Weights of a small transformer language model.
Size: 5 heads of 32, 8.66M parameters.
Training: a variant of Adam for these matrices, 5567 steps.
Each number is 128 + 32 x the weight over its row's rms, rounded and kept within 0 to 255. Layers, rows and columns count from 0. The size above them is the row's rms in percent of the matrix's.

# layer 10 MLP down (transposed), 448x160, rms 0.0746, rows 415-429, columns 0-159
size [ 96  93  94  93 108 106  98 101 105  95  92 114 101 100  91]
[[109 141 102 200  65 125 125 146 113  82 128 120 128 160 138 111 101 121 157 171 150 153 102 200 154 130 114  75 111 165  97 159  96 110 163  93 111 123 167 143 138 168  94 106 163 111 165 108 151 125 151  94 135 149  95  71 147 158 100 110 150 111  84  71 150 116  96 125 125 102 129 131 191 173 125 138 147 145 174  96 140 103 167 129  97  98 100 103 110 109 163  51 106 132  99 101 138  99 122  53 156 102 134 163 140 167  97 178 111 139  84 180  70 101 147 181 119  95 138 153  69  88 134  87 114 134 165 220 168 142 168 154 181 150  82 207 114 102 105 134 126 129 122  91 131  77 119 127 137 198 104 129 118 110 130 132  90 125  94 158]
 [114 146 159 154  66 164 134 153 129  87 126 126 199 136 101 147 120  76 145 125 107  88 166  39 211  96 129 108 111  99  69 146 124 148 184  68 122 123 141  49 138 165 119 123 137 160 124 151 103 176 138 116  93 124 128 145 122 137  91 102  71 157 142 181 159 126 108 153 129 162 128 152 162  90 105 109 149 108 151 120  73 130 162 159 131 158 136 169 139 164 134 161 174 108 160 139 146  95 191 113 117 138 172  60 170 116 125 126 165  95 114 105 166 117 126 161 132  94 128 150  91  94 130 158 129 112  63 105  62 149 160 103 103 121 113 122 141 121 131 155 175  89  87 162 132  99 134  96 130 174 136  78 151  72 137  94 114  69 200 162]
 [144 118  59  67 203 123 159 100 126 160 121 115 137 120 172 170  98 106 165 102 196 140 113 124 152  70 185 138  75 112 111 134  97 149 118 118 152 138  80 175 132 191  72 133 129 161  91 101 180 121 132 130 117  87  61 114 153 145 126 126 139 124 132 118 119 170 140 183 137 132 149 131 103  27  86 132  89  65  95 149 138 153 122 139 142 112 167 112  95 110 129 137 122  93 139 136  83 124  90 200 151 139 114 157 130 101  86 107 152 121 107 113 133 150 112 191 127 150 190 208 109 172 138 156 150 178 125 176 109 138  73 155 144 107 130  87 117 173 134 114 123 111 187 111 120  92  75 135 189 180 140 115 101  99 121 143 119 126 112 121]
 [217 112 217  84  66 134  83 132 131  88 204 194  92 112 159  77  80 130 102 115 109 129 134 169  85 167 167 140 125 151 112 168 134 116  77  89 101  93 122 110 139 158 155  93 102  86 148 155 160 148 189 153 134 148 150 135  99  95  94 171 161 125 136 158 133 118 104  69 141 114 132 113 218  99 165 117  70  93 141  89 109  99 154 149 118 137 154 108  91 108 148 120 129 169 143 155 108 150 143  88 120 130 127 121 129  83 129 141 134 175 134  60  99  75  94 102  92  86 124 145 146 123 136 181 144 189 157  96  95 133 140 147 172 110 119 121 100 113 123 118 135 128 146 147 148  82  96 120  59 130 150 137 120 167 112  80  83 153 140  86]
 [ 89 155  72 138  87  84 128 128 170 150  84 140  62 138 123 118 103  81 141 132 130 108 153 148 108 100 143 119 125 146 116 100 142  89  83 146 122  78  64 131  85 164 163 182  96 101 127 188  74  27 137  88 118  45 110 167 127 161  79 125 122 102 106 144 140 136 142 125  58 186 107 121 112 143 123 146 109 161 142 153 117 156  59 128 131 125 148 145  90 143 100 113 139 112 111 106 132 131 130 146  81  85 124  68 166 142 129 135 203 142  97 112 117 118 154  86 146 190  95 103  87 112 145 110  56 155 145 124 115 114 145 127  75 149 177 109  79 162 165 150 145 146 175 106 165 164 172 137 105 168 108 168 156 156  91 122 106  96 155 156]
 [104 138 165  83  70 128 174 134 132 199  90  85 150 146 111 162  56  81 158  85  21 104 141 137 144 129 100 140 152 138 124 112 159  90 176 133 147 113  69 123 117 190 158 121 103 180 111 129 124 133 112  68 104 125 135  98 167  87 139  99 134 155 126 135  96  78 141 108 120  86 133 138 120 187 119 174 108 115 122 144 176 159 107 132  96 113 145 154  55 125  38 131  54 107 124 114 152 128 129 141  79 151 155 131 163 157 156 127 131 111  96 136 153 112 104 124 120 149  79 101 128 115 137 108  86 151 196 169 135 133 117 159 124 172 114 143 155  84 116 120 120 144  98  88 200 126 110 107 122  93 153  87 153 129 144  56  77 137  76 153]
 [152 144 136 136 116 156 101  79 181 134 129  62 129 128 159 122 140 138 127 162 151 114 130  72  94  56  97  95 143  91 114  88 145 169 174 149 121 127 122 100 140 112 149 126 211 178 105 165 118 156 123 138  73 114 164 152 102 122 181  74  99 152 127 135  85 146 155 112 128 120 108 113 133 123 146 105 128 194 117 123  79 121 142 155 192 109 121  92 111  84 138 117 121 145 200 182 198 125 120 119 126 103 177 141  79 139 119 137 120 108 154 175 176 111 174 163 135 139 211  64 148 127 120 120 189 151 120  93 135 130 161 131  98 177 152 139 121  92 116 201 116 122 101 184  60 155 150 109  31 116 138 103 101 130 116 152  96 134 142 134]
 [145 145 164 114 115 166 102 108 150 196  66 129 201 105  99 146  66 182 119 155 130 116  81 109 160 113 146 122 125 111 105 150 108 138 152 138 126 167  93 148 138 130  99 137 104 170 132 118 132 156  74  63 137 175 137 150 126 139 115  91 192 140 198 124  96 140 178 155 143 159 147 132  89 179  98 123 103  95 183 136 141 127 117 120 199 127  61  75 103 126 117  84 125  95 130 157 158 131 158 165 128 110 119 142 153 159 118 101 110 166 139  96 110  68 105 186  68 151 114 155  97 131  87 124  68 104 103 140 135 120 132 198 152 134 121  82 145 181 172 141 148 141 168  92  91  87 110 163 145  44  95  79 137 137 169 148 178 150 117 149]
 [ 90  88  63 161 240 142 132 151 113 160  69 161 173 133 153 134 104  97 110 112 122 123  98 151  77 107 101 111  97  95 120 142 111 128 138 160 159  84  94 152 155 134 145 107 171 116 143 123 154  82 167 141  97 149 173  82 133 148 149 122 124  92 134 168 123 140 117 166 108 112 122 160 154  69 128 150 146  94  94  91 139 127 125 157 120  98 156 118 128  91 127 145 122  97 172 123 109 132 154 161  81 115 159 134 129 134 179 180 123  60 144 131 121 149 166 157  85 134 117 118 208 138 106 113 161  82 106  98  76  89 130 131 103 181 124  56 203 196 167  95 152  65 125 155 133 140 174 116 117 105 111  80 173 184 136 117 141  67 126 175]
 [180 107  71 176  93 114 133  89  49 108  98 105 121  86 117 175 147 124 129 115 148 114 104  88 140 128 115 106  71 133 123 102 125  93  98 104 137 123 192 123 157  42 109  86  97 149 174  77  95 153 103 130 130 120 102 113 155 165 159  65 118 120 121 103 162  76 169 163 121 161 111 140 109 185 104  91 116 170 115 167 163  97 183  63  53  91 140  84 139  90  85 134 150 134 140 129 176 116 102 127 183 112  94 130 164 144 131 174 134  81  97 118  90  87 116 151 122  74 150 121 141 126 170 117 110 136  98 194  56 155 119 119 182 147  84 113  89 122  95 124 134 109  59 138  90 142 136 136 109  88 134 159 161 128 141 100 123 123 121 162]
 [163  92 148 127  76 150 120 120 122 113 132  55 154 109 186 140 113 129 146  84 130 105 221 127 128 102  54  99 140 133  97  88 154 161  76 144 155 155  92 202 178 164  48 133 105 140 101  91 116  86 123 134 144 198 118 138 141 121 153 146 157 144 153 170 129 142 160  97 159  81 118 131 158 126 107  91  93 153 108 120 117 132 156 160 161 113 149 195 181 127 147 174 127 150 135 111 135 163  91  73 120  79 152 125 131 160 142 149 173  89  99 132 174 119 154 123 102 113 166  52 181 119 148 122 171 129 103 134 183 170  91 128 104 187 126 141  90 176 111 170 138 187 144 165 101 132 105 165 168 159  96 158 118 107 124 166 109 112 109 133]
 [116 101 165 111 181  98 131 105 102  95  90  43 139 111  75 113 115  77  92 130 135 119 159 158 140  86 127 103 185  67 156 166 116 180 153 137  89  98 141 116 132 146 119 103 119 168 120 116  85 128  84 101 135  81 153 134 141 110 139  97 141 178  84  91 109 165 145 173 153 137 147 165 116 160  80 108 163 108 126 192  98 100 121  71 150 165 126 125  81 116 129 109  91  98 157 107  94 117 143 101 107 171 111 174 188 162 118 138 170 136 140 155 105 133 120 148 157 144 126 100 124 120 164 153 143  78 117 133 161 129  67 187 166  91 137 129 101 120 141  99 109 102  68 102 158 194 194 127  55  77 194 139 192 149  96  99 149 103 171 131]
 [110  94 139  67  65 138 139 105 141 153 111 136 109 138 188 191 126 119 116 131 135 141 130  85 138 149 166 160  96  91  85 119 107  80 123 118 173 103 128 177 175 153 150 152 135 111 131  81  87 173  82  84 207 132 116 116 167 149  89 109 217 145 138 115  68  89 176 129 118 117 145 136 151 127 128 145 113 123 142 157 123 152 134 122 137 107 107  91  95 182 104  96 145  65 145 105 101  74 167 164  50 152 102 129 124 107 134 103 180  95 108  52 171  87  88 131 137 144 100 180 155  82  82 118  90 130 120 115 129 107 122 174  92 127 135 110 124 145 102 128 100 136 133 130 150 117 163  83 239 112  92 154 154 125 152 105 165 101 133 163]
 [ 79  94  95 110 203 129 132 151 135 129 142 110 142 102  89 158 125 149 112 125 224 152 138 144  89 122 142 119  85 122 128 208 134 148 141 127 144 129  97 175 147 143 116 147 121  75 133  89 133  97 121 157 165 158 147 153 133 148 152 139 147 145 143 124 137 164 140 172  90  82 152  88 120 115 167  90 111  49 176 103  94  58 114 145 114 120 126 164 121 104 177 151 155  73 145 144  84  78 146 143 132 127  29 118 198 170  97 128 173 126 123  96 125 107 108 107 106  87 129 136 120 143 117 113 146 163 136 175 117  93  96 100 119  73 130 151 109 170 141  87 120 188  95 159 111 102 174 180 106 168 174 108  71 179 144 135 189 102  78 145]
 [106  68 122  73  85 114 165 159 101 112  97 131 158  33 112 130 148 117 138 104  88  99 136  72 160 151  66 107 129 106 112 116 129 110 143 149 132 103  79 100  99 113 146 165 150  73 117  91 119 131 163  86 109 155  77 142 184 166 128 102 116 124 140 124 151 123 149  65  81  78 106 160 135  63 193 128  98  65 166 135  82 114 117 125 135  96 134 207 144 124 109 151 171 114  91  71  89 109 155 126 119 182 193  94 116 118 108 165 187 105 123  71 157 165 138 138 129 115  99 147 104 133 109 160 127 185 126 165 159 110 138 125  93 194 171 116 143 106 129 143 110 179 102 138 182 102 112 114 108 118 118 131 155 202 146 125 173 138 127 135]]
# layer 10 MLP gate, 448x160, rms 0.0852, rows 416-429, columns 0-159
size [ 92  96  97 112 106 101  97 110  94  91 106  96  91  88]
[[127  80 127 131 138  93 206 133 116 120 184 165 116 126 116 151 144 138 150 170 116 122 194 127  85 146 179  75 134 114 131 130 117 155 116  86  84 137 138 107 149  96 156 168  95 161 119 128 190  87  69 152 177 173 137 124 119 131  88  87 164 128  35 129 160  76 138 111 122 123 136  59 177 106 111 128 116  86 148 133 163 212 137 118  85  73 125 116 142 105 154 120 100 127  98 129 202 131 115 209 164 134 113 126 176 141 119 149 145 165 174 133 134 166  94 140 182 202 171 117 117 153 152 118 142 102 167 109 139 139 144 130 170 147  88 136  73 132  96 100  74 160 130 146 177  92 124 114 161 151 151 126 162 149  82 132 136  96 106 159]
 [158 150  72 125 138 109 144 118  89 117 105 157 187 158 169 102 119 170 116 123 159 198 104  85 164 126 131 128  84 131 100  69 173 149 123  91 108 148 156 137 106 130 138 138 141 141 110 152 123  92 152  93 160 109 110 182 142 143  74 137 183 131 132 189 126 160 103 170 162  55 114 107 151 158 109 125  72 134 147 114  77 156 101 130 136 113  96  76  79  65 133 122 131 123 124 118 109 139 181 142  99 173 144  90 153 124 100  93 173  84 145  88 137 153 109 112 103 112 133 180 142 169  47 137 117 120 166  94 114 108 138  77 198  85  66 109 191 146  83 178 142 136 133 153 123 108  75 124 174 131 104 134 176 161 106 123 119  50  88 137]
 [ 89 135 155  74 113 135 134  81 151  84  68 112 121 121  84 135 107  71  65 121  94  84  77 125 147 113 138 138 177 146  69 126 134 115 130 154  92 132 111 136 176 181 165 115 138 149 163  92 139  76 198  81 130 124  93 167 159  85 118 111  90 128  99 123 135 126 119 122 163 104 124 138 124 180 222  71 175 132 159 124 135 120  84 132 176 118 138 133 106 129 125 137 151 169 111 147 151 126 142 193 166 179 145 138 101 159 144 108 170 126  88 132 171 138 145 143 124 140 132 139 102 152 161 175 173 170 123 108 100 132  65  60 145 128 164 164  93 123 137 188 147  84 109  91 143 140 170 154 148 154 177  57  64 135 103 131 156 165  82 162]
 [ 90 118 107 138 100 162 136 180 100 140 131 132 150  80 126 159 160 130  82 123 131 104 116  83 106 164 110 216 125 150 189 102  98  84  96 162 108 141  69 119 152  96 168 132  72 105 123 158 143  59 139 160 165 163 111 138 127 131  96 125 187 153  97 159 111 135 130 151 125 128 151 138 113  90 142 138 140 167 104 158  99 159 209  92 117 140 100 158 130 142 110 207 135 122  86 158  76 112 166 150 111  41 106 129 112 126  98 188 103 152 137 117 136 133  79 173 135 130 137 137 120 136  88 146 106  82 135 133 172 165 123 138 180 178 139 138 105 159 136  93 182 117  97 161 112 230 170 159 133 142 154 170  92 189 111 118 104 141  96  82]
 [111 143  89  96  84  81 114 202 156 142 133 138 170  81 130 151  76 119  61 151  89 119 104 138 122 155  97  75 106  90 133 120 108  58 126 146  67 134  95 103 127 148 163 173  84 108  93 136 128 125 123 103 108 129 185  94 140 130 165  78  65 149  98  56 119 117 128 123  74 126  28  90 119 125 123 111 160 159 124 183  92 137  98 129 128  90 114 147  60 177  95 106 110 103 141 130 121  93 138 169  61 142 136 147 137 120  83  82 168 131  98 168 160 147 174 205  89 165 124 141 126  83 121 154 146 190 189 110 157 147 124 169 133 115 134  82 117 158 129 101 107 153 137 119  86 126 153 143 138 159 120  79 121 123 147 118 128  96 153 125]
 [125 108 170 116 102 160 110  87 138 140  43 164  72  96 127 127 101 108 119 126 120 178 111 110 110 183 112  83 133 180 151 114 134 164 138 153  93 145 149 100 166 119  75 140  94 131 166 113 134  62 140  76 106 146  95 136  72 108  79  89 159 151 158 107 124 118 148 162 163 120 149 109  57 162 175 172 108 143 143 101 156 168 148 101 155  96  98 124 208 111 126 192 108 136 123 124  80 175 172 120  98  92  75 147 121 111 184 179 131 137 122 123 119 118  84 103 144 142 161  87 131 159 137 162 120 143 113  95 180  56 149 172 130 105 161 157 128 140 102  99 124 163  85 130 123 140 140  92 145  86 140 183 182  78 152 120  51 118  93  99]
 [112 131 133 111 120 136 127 122 114 161 132 209 147 112 168 145 145 205  87 137  90 160 110  64 131  83 150 144 127 122 152 136 105 126 148 141 122 144 134 167 130 147  84  90 124 160 151  60 159 136  86  60 108 166 174  79 105  65 129 124 172 110 150 140  94 112 111 130 164  93 119 133  86 171 178 119 105 125 105 114  91  67 145 129 161  84 105  79 121 109 176 105  60 103 112 171 115 176 160 142  94 130 100 117 117 114 121  62 121 126 124  94 153 132  97 180  90 128 123 178  91 113 148 123  96  79 124 145 165  92 193 175 108 139 112 123 112 156 159 160 148 143 120  98  65  96 169 116 149  65 130 104 161 178 197  98 177 112 137 180]
 [118 149  74 117 107 162 139 153 144 127 143 105 178 157 139  70 126 100 112 110 161 138 123  89 174  99 131 107 144 150 102  85  50  93 107 104 116 122 216 103 181 169 140 192 108  59 107 156 102 111 130 156 100 109 128  99  84 121 104 115 144 139 141 113 127 134 120  98 164  96 173 119 113 167 131 173 109 138 202 112 102  88 112 183 121 177 100 148 176 171 151 111 147 166  95 167 133 111  88  73 199  99 108 115 165 171  77 110 128 147 141 143 135 103 118 154 139 162 154 154 107 116  78 127 115 127 111  92 114 154 191  63 162 119 100  99 144 121 111 150  79 154 141 146  92 108  90 114 127 140  15 118 133 150 115 178 125  80 134 137]
 [115 146 164 143 151 105 120 147  58 124 164 121 138  50 102 137 141 169 116  92 140 101 150 137 156 164 147  97 170  68 165 188  92 111 146 150  76 125 181 145 151 142 161 161 117 100 173 121 151 181 143 173 188 163 154 118 124 129 177 214  81 100 102 133 156 107 135 184 137 144 168  69 101 152 104 130 173 119 118  64 171 164 117 135 151 160  87 165 124 116  81 161 119 151  94 159 156  64 161  63 135 129 120 141 114 135 176 133  73 138 116 163 135 125 108 111 118 150 138 120 124 113 109 164 134 135 126 130 156 109 119 168 149 129 146 162 138  27  74 153 120  94  79 134  89 160 121 121  73 138 135 142 115  99 134  75  91 117  72 118]
 [ 85 144 114 108  62 166  82 102 113 132 105 113 148 105 105  97 173 103  99 174 104 116 134 130 105 147 151  99  91 103 120 142 131  95 110 175  89 103 160 170 141 175 179 119 190  69 163 156 125 189 169 187 127 162 165  85 131 160  68 144 154 142  98 127  88 128 153 121 111 114 130 148 125  84  63 102 120 163  84 116 139 138 152 126  96 128 130 134 188 123 128  82 122 122 140 154  99 134 117 178 113 124  92 193 127 149 174  82 193 130  84 144 123  81 131 177  99 156 123  59 112 178 123  64 151 106 175 179 131 116  94  62 119 141 151  65 108 127 132 180 135 138 145 107 131  85  84 140 113 127 137  98 158 145  70  98 111 108 139  70]
 [155 109 131 117  85 172 154 163 127 182 103 145  75 132 113 125  60 107  87 132 100  61 150 108 172 142 123 127 134 122 123  81 102 138 208 156  70 109 111 182 124 155 141 115 103 117 134 121 128 134 135 135 194 177 109 105 110 151 145  60  96 153 133  97 103 121 136 156 134  95 126 111  85 162 108  68  70 103 116 113 117 147 165 155 148 136 140 116 152 170 121 115 139 143 118 109  91 139 111 132 129 120 109 116  87 151 139 164 105 199 119 138  72 167 111  93  80 130 119 130 114 161 196  34 136 135 175 158 119 175 123 114 133 148 134  87 138 125 118 159  98  98 131 103 112 103 182 223 112 125 195 196  94 104  94 126 147 122  46 114]
 [166 129 101  81 135 175 147 168 158 139  98 120 151 114 139 214 136 115 115 154  71 125 133 130 121  86 140 135 126 116 113 134 137  81 108 137 116 157 148 163 171 212 139 144 102 150  76  52 102 112  94 136 240 106 121 130 126 116 156 101 141 117 100 123  57  86 141 167 107 109 150 119 122 107 104 182  97 123 118 185 105 121 160 126 139 104 115  89 108 170 125 132 154  25 123 157  95  76 138 134  85 152  84 105 125 115 147  96 152 118 150  82 118  96  84 148 140 140 118 125 103 122  84 110  82  95 184  93 111 102 125 187 113 154 136  92 138 157 128 152 139 107 134 129 152 110 168  96 192 115 131 106 130 108 226 154 137 128 101  76]
 [ 57 112 160 156 109  72 130 129 119 112  77 132  92 163 105  29 158 129 180 100  96  92  93  92 107 149  75 145 119 158 160 152  89 126 166  62 134 138  95  88 168 109 134  61 116 169  97 158 152 161 166 126 172  81 121 128 124 107 109 154  88 129 118 138 136 164 104 123 126 144 115 118 137 145 108  87  84 119 132 163 133 142 145 108 162  76 141 196 111 116 195  91 100 138  86 135  83  30 154 114 194 121 140 181  89 124 169 111 101 192 119 107 104 155 157 128 101 123 134 122  97 127 119 154 101 125  73 110 141 168 106  91 138 151 102 158 175  92 139 135 123 134 106 126 148 163  89 138 125  70 134 100 137  98 145 181 164 163 165  97]
 [148  88 119 161 194 146 150 164 106  60 131 153 152 116  85 164 119 140 135 149 188 207 139 180 158 122 127 109 132 124 104 130 145  79 134 139  95 161 142 127 165 139 112 159 170 120 163 127  47 135 192 138 132 126  53 102 143 190 198 138 142 147 134  93  89  58 103 138 139 127 107  94  99 118 115 131 105 110 164 142 119 100 153 137 101 119 129 159 197 109 154  81 122 133 159 130 125  99 121 156 133 206 181  71 133  93 106 151 124  81  86  58 127 163 133 113 118 163 138 116 124 142  96 144 178 148 145 142 120 127  91 127 106 165 116 132 121  97 207 177 112 152 108 117 119 114 116  64 140  61  68 115  87 143 131 132 108  82 155 138]]
# layer 10 MLP up, 448x160, rms 0.0804, rows 416-429, columns 0-159
size [ 89  92  94 109 108  97 100 107  97  93 112 102  97  90]
[[142 147 110 134 143 123  78 105  80 127  53 108 136 108  93  96 132 113 150 149 113 114 154  90 107  96 134  85 132  96 126 163  99 191  74 147  99 138 139 129 124 124 135 129 145 144 115 105 133 137 115 137 149 134 172 121 107 121  82 111 116 148 143 173 195 110  99 121 110 206 151 102 172 112 117  72 120  80  80 148 122 122 118 110 116 178 129 132 199 122  95 117 106 106  81  64 204 166 152 147 149 168 162 168 132 113 152 137 143  78  42 117 124  82 151 164 115 113 140 115 155 155 145  79 125 131 128 124  74 169 113  95 107 158 154 111 163 120 175  60 153 198 118 195 115 123 138 190  75  67 147  92 172 139 136 128  69 173 130 106]
 [126 164  97 103 129 148 162  93 107 182 133 109 195 111 118 108 140 116 151 154  94 128 120 127  62  94 179 101 237 137 154 118 142 164 143 185 154 109 125 114 148 147 131 165 100  76 140 131  93 121 132  89  89 136 154 166 134 170 110 181 133 182 128 176 177 193 117 117 165 130 108 107 157  89 121 117 143  96 118 128 123 122 185  90 146 105 191 162 123  83 172 158 131 167 135 114 113 160 141  95  74  88 108 130 123 101 156 173 103 165  97 172 169 163 120 119 161 159 160 185 135 131 147 135 131 149 141 109 145 149 142 146 132 185 131 112 170  92 134 113 138 172  65 145 143 130  91 148  30 173 117 124 110 118  86  78 104 105 111 195]
 [ 90 118 123 131 114 115 104 202 114  82  44 121 156 126 128 155 135  94 119 107 101 164 175 147 185 134  84 125 102 139 128 127  98 200  91 131 150 170 169  90  99 125 194 102  81 117  93 132 135  92 170 132 143  88 155 182 124 161  95 106 199 123 118 157 138 124 189 110  45  78 119 123 149 136 136 120 124 124 121 177 134  96 134 112 103  80 108 142 127 149 120  86 121 161 176 166 154  88 119 146 115  99  93 146 131 184 136 102 145 146 114 160 128 166  46  74 133 111 133 116 128 125 119 108  91 108 116 133 149  78 136  68 171 132 148 179 167 133  81 104 102 171 126  75 103  84 169 101  70 100  91  88 186 136 124 147 138 135 170 146]
 [142 164 138 126 118 178 113  75 112 152 148 119 114 141 156  99 135 123 116 142  89 123 147 123 105 130 118 127 150 186 180  52 122 139 136 102 155 173 140  68 126 167 118 154 131  92  64 128 137 132 164  97 103 172  45 138  76 139 109 159 136 103 140 137 152 219  93 126 114  81  92 109 152  86 145 170  92 137 171 107 153 163  70 171 146 108 130 185 169 126 104 129 140 108 185 120 103 121 166 119 108 109 126  79  90 136 125 105 181 156 167 141 135 208  81 112 125 108 149 101  87 101  77 156 191 197 148 131 141  90  78 122  86 140 118 116 160 167 149  87 155 132 116 138 137 154 162  64 123 143 151 165 127 133 112 130  80 172 164  78]
 [109  92 139 152  88  97 124  82 136  99 136 101 129  98 162 135 106 131  69  99 180  90 122  97 157 108 164 149  98 116 120 149 140 171 133  90 135 113 117  97  60  77  69 159 119 157  78 143 175  32 161 141 131  71 174  78 151 141 158 160 103 105 101 119 103 182 149 109  95 140 116 127 158  94 167 171 102 141 151 153 128 119 127 202 104 180  91 164 168 158 133  31 143 135 145  90 105 125 130  94 166  93 143 120 141  80  90 163  80 118  36 143 124 140 131  96 135 123 132 177 145 117 100 148 138 148 108 150 126 131 123 119 156  71 123 112  84 150 133  92 105 157  87  90 143 187 121 122 102 179 104 186 156 111 120 126 174 136 137 136]
 [ 93 120 142 175 136 125  92 158 169 156 131  84 139  87 154 144 142 136 120 167 150 157  70 149 110 113 156  82 138 141 116 143 166 171 141 174 102 105 150 124 145 125 113 124 171  73 133 171  75 157  74  88  77 104 107 202 105 139 187 151 103 104 147  99 156 147 133 120 147 126 106 108 151 148 106 120 133 162 158 103 164  81 183 106 194 146  95  93  81 109 101 120  92 160 181 193 202 107 162 112  85 126 125 131 136 112 129 184 152 123 144 177 204  84 164 102 129  60 102  97 104 121 148 128 162 102 119 154 140 155 138 197  97 121 150 131 169  95  70 123 101 144 115 108  88 158 157  82  98  78 149 136 122 122 115 133  61 100 117  87]
 [ 82 121 156 149  90 118  86 142  95 147  83  84 152 165 131 126 164  74  83 137 104 160 165  79  82 185 109 126 115 163 175 112 117 119 118 141 183 103 139 130 120  87 113 131  91 200 100 139 172 106 146 136 116 104 148 117 141 145  71 118 166 147 156  95 102 228 143 153 123 124 157 146 121 167 149 130 103 118 139  98 124 169 144 148 126 111 113 163 161 166 110 151 141  73  27 206  99 145 146 173 133 101 108 136  99  98 150 148 126 141 133 146 140 153  82  50 156 137 130 126 106 137 101 117 136  74 174  72 125 102 146  91 117 146  87 135 140 177 214 135 124 157 181 129 134 108 147  93 114  57  93 123 150 161 135 102 162 101 101  98]
 [140 134 175  71 123  84  97 118 122  60 146 187 128 170  62 166 105 153  91 129 129 134 130 130 147  98 133  89  80  80 133 134 121 103 128 149 121  83 134 178 106 105 158 184 123 133 195 120 161 142 115  97 156 194 100 146 139 133 167 119 161 187 109 153 205 115 199  98 134  81 141  84 145 121 133 123 113 136 156  83  99 150 157  98 131  87  88 106 131 141  91 155  78 146 143 101  80 125 183 123 168 140  60 138  92 155 125 112 105 147 123 121 126 145 128  91 145 126 158 113  93 231 130 105 184 144 152 155 110 103  75  90 173 126 118  78 118 178 124 144  99 146 133 185  97 115 104 102 144 121  91 138  71 142 148 123 185 119 110  92]
 [180 103 103  81 100 134 161 102 162 163 188 125 148 145  97 127 126  96 152  81 129 127 160 126  97 167 117 121  72 120  86 139 108 121 122 119 142 165 140 141 107 142 196 129  99 106  85 137 135 163 132 160 122 160  84 144 130  88 130 130 191  99 117 185 151 181 119  95 146 176 139  62 123  84 200 157  62  74 153  92 106 151  80 105 125 153 136 131 129 141  83 125 101 138 134 113  47  71 133  91 112 119 140 148 140 129  59 113 156 177 109 125 176 139 162 153 134 135 150 131 130 135 124  75 145 148 177 143 126 148 154  72  92 111  92 144 155 190 113 147  75 160  89 146 114 110  78 112 103 147  67 153  67 113  68 116  81  94 125 176]
 [128  98 131 131 152  59 165 157  91 134 191 239 141 203 166 144 130 106 109 175 119 132 123 151 103 151 101 140 115  92 107 138 114 103 125  77 110 110 152 104 107 161 167 130 113 110  98 161 111 173 154 170 121  93 186  67  95 102 151 117 127 117 130 109 119 157 120  85 158 148 167 104 132 131 118 145 110 140 164 150 184 128 128 145 102 174 143  52  64 116  78 109 120 149 142 125 111 117 125 102 115  96  93 180 159 194 120 112 161  98  87  41  71 150  81 113  66 147 145 178 127 114 157 164 142  77 138 151 118 149 171  97 109 117 136 105 157 138 171 162 154 110 127 151  86 103 160 119 159 143 157 119 130 126 157 136  43 113 121 157]
 [197 127 113 118 132 141 182 143 117 163  99 163 165  70  90 132 115 102 138  63  62 116 150 105 131 181  79 174 110 111  74 147 136 178 182 158 153 101 124 144  92 104 107 150  99 125  98 118 102 184 132  84 146 138 140 116 110 109  95 151 102  81  83  86  79 115 114 178 102  81 109 125 157  85 107 105 104 117 128 123 135  75 135 108 143 166 112 195 125 127 143 111 187 126 110 105  94  84 147 136 164 132 108 158 203  80 116 134 113 105 104 154 192 105 149 110 146  93 171 125 161 132 109 111  72 129 106  70 126 104 116 126  65 195  40  81 155 148 135 158 143 118 130 132 109 166 133 148 139  73 113  85 106 127  94 183 157 123 112 122]
 [ 90 110 147 189  70 111 134 134 101 149 131 165 130 123 176 112 102 142  85 133 119 133 123  93 103 185  93 108 145 174 189 139 110 144 150 191 117 100 115  97  87 113 114 117 121 141  38 126  93 107 159 138  83 137 106 106 193 129  98 142 132 124 112  94 156 132 147 145 173 149 100 109 101 146 153 117 158 145 169 125 174 113 120 129 193 102  83 180 114 175 124 138  88 139 147 149  92 150 147 105 143  52 109 135 177  85  75 173 198 139  81 149 125 171 156  67  89 128 139 141 110 164 125 163 174  78  88 175 109 106 179 151  61 150 160  65 125 159 139 122 110 173 121 143  99 175 120  99 124 164 152 138 126 164 114 179 118  89 100  96]
 [146 138  90 120 119 114 163 106  78 139 176 151  90 162 179 198 120  64 101 143 114 147 168 163 186 102 198 138  99 136 106 124 109 158 168  72  94 165 142 129 114 125 121 127 109 120 130  48 112 125 132 130 121 124  67 186  67  74 152 109 175 132 100 110 121 143 107  84  99 149 112 151 104 120 122 160 146 162 151 171 132 148 127 139 126 133 128 138 180 134 132 141 106  96  68  73 136 111 157 150  93 151 169 133 128  55 114 165 190 144 111 122 171 122  50 139 144 127  94 176 158 118 205 108 151 160 102 161 120 156 143 150  47 103 140 150 127 170 131 119 146  67 140 107 121  71 157 157 152 123 113  94 115 153 109  91 147 184  88 139]
 [105 124 124 142 107 149  61 108 153 136 152 102  94 133 153  93  97 115 110 126 149 178 140  92 139 110 133 116 101  98 172 231  98 120 135 147 135  72 136 139 165 110 128 144 165 106 185 100 141 130 127 168 163 151 121 109 142 116 143 129 130 165 151 139  69 157 128 158 146 133 180 139 140 197 103  68 116 162  68  88 179 151 126 115 112 186 128 125 103 115 164 122 136 149 162 166 165 155 153 135 184  39  89 146 148 109 173 157 136 133 161 172 103  94 140  98 111 124 168 120 124 164 173 104  61  80 142 109  92 146 113 167 151  90 128 130  85 192 127 142 170 134  90 167  95 135 157 118 164 149  69 108  68  37 115 158 114 141 121 154]]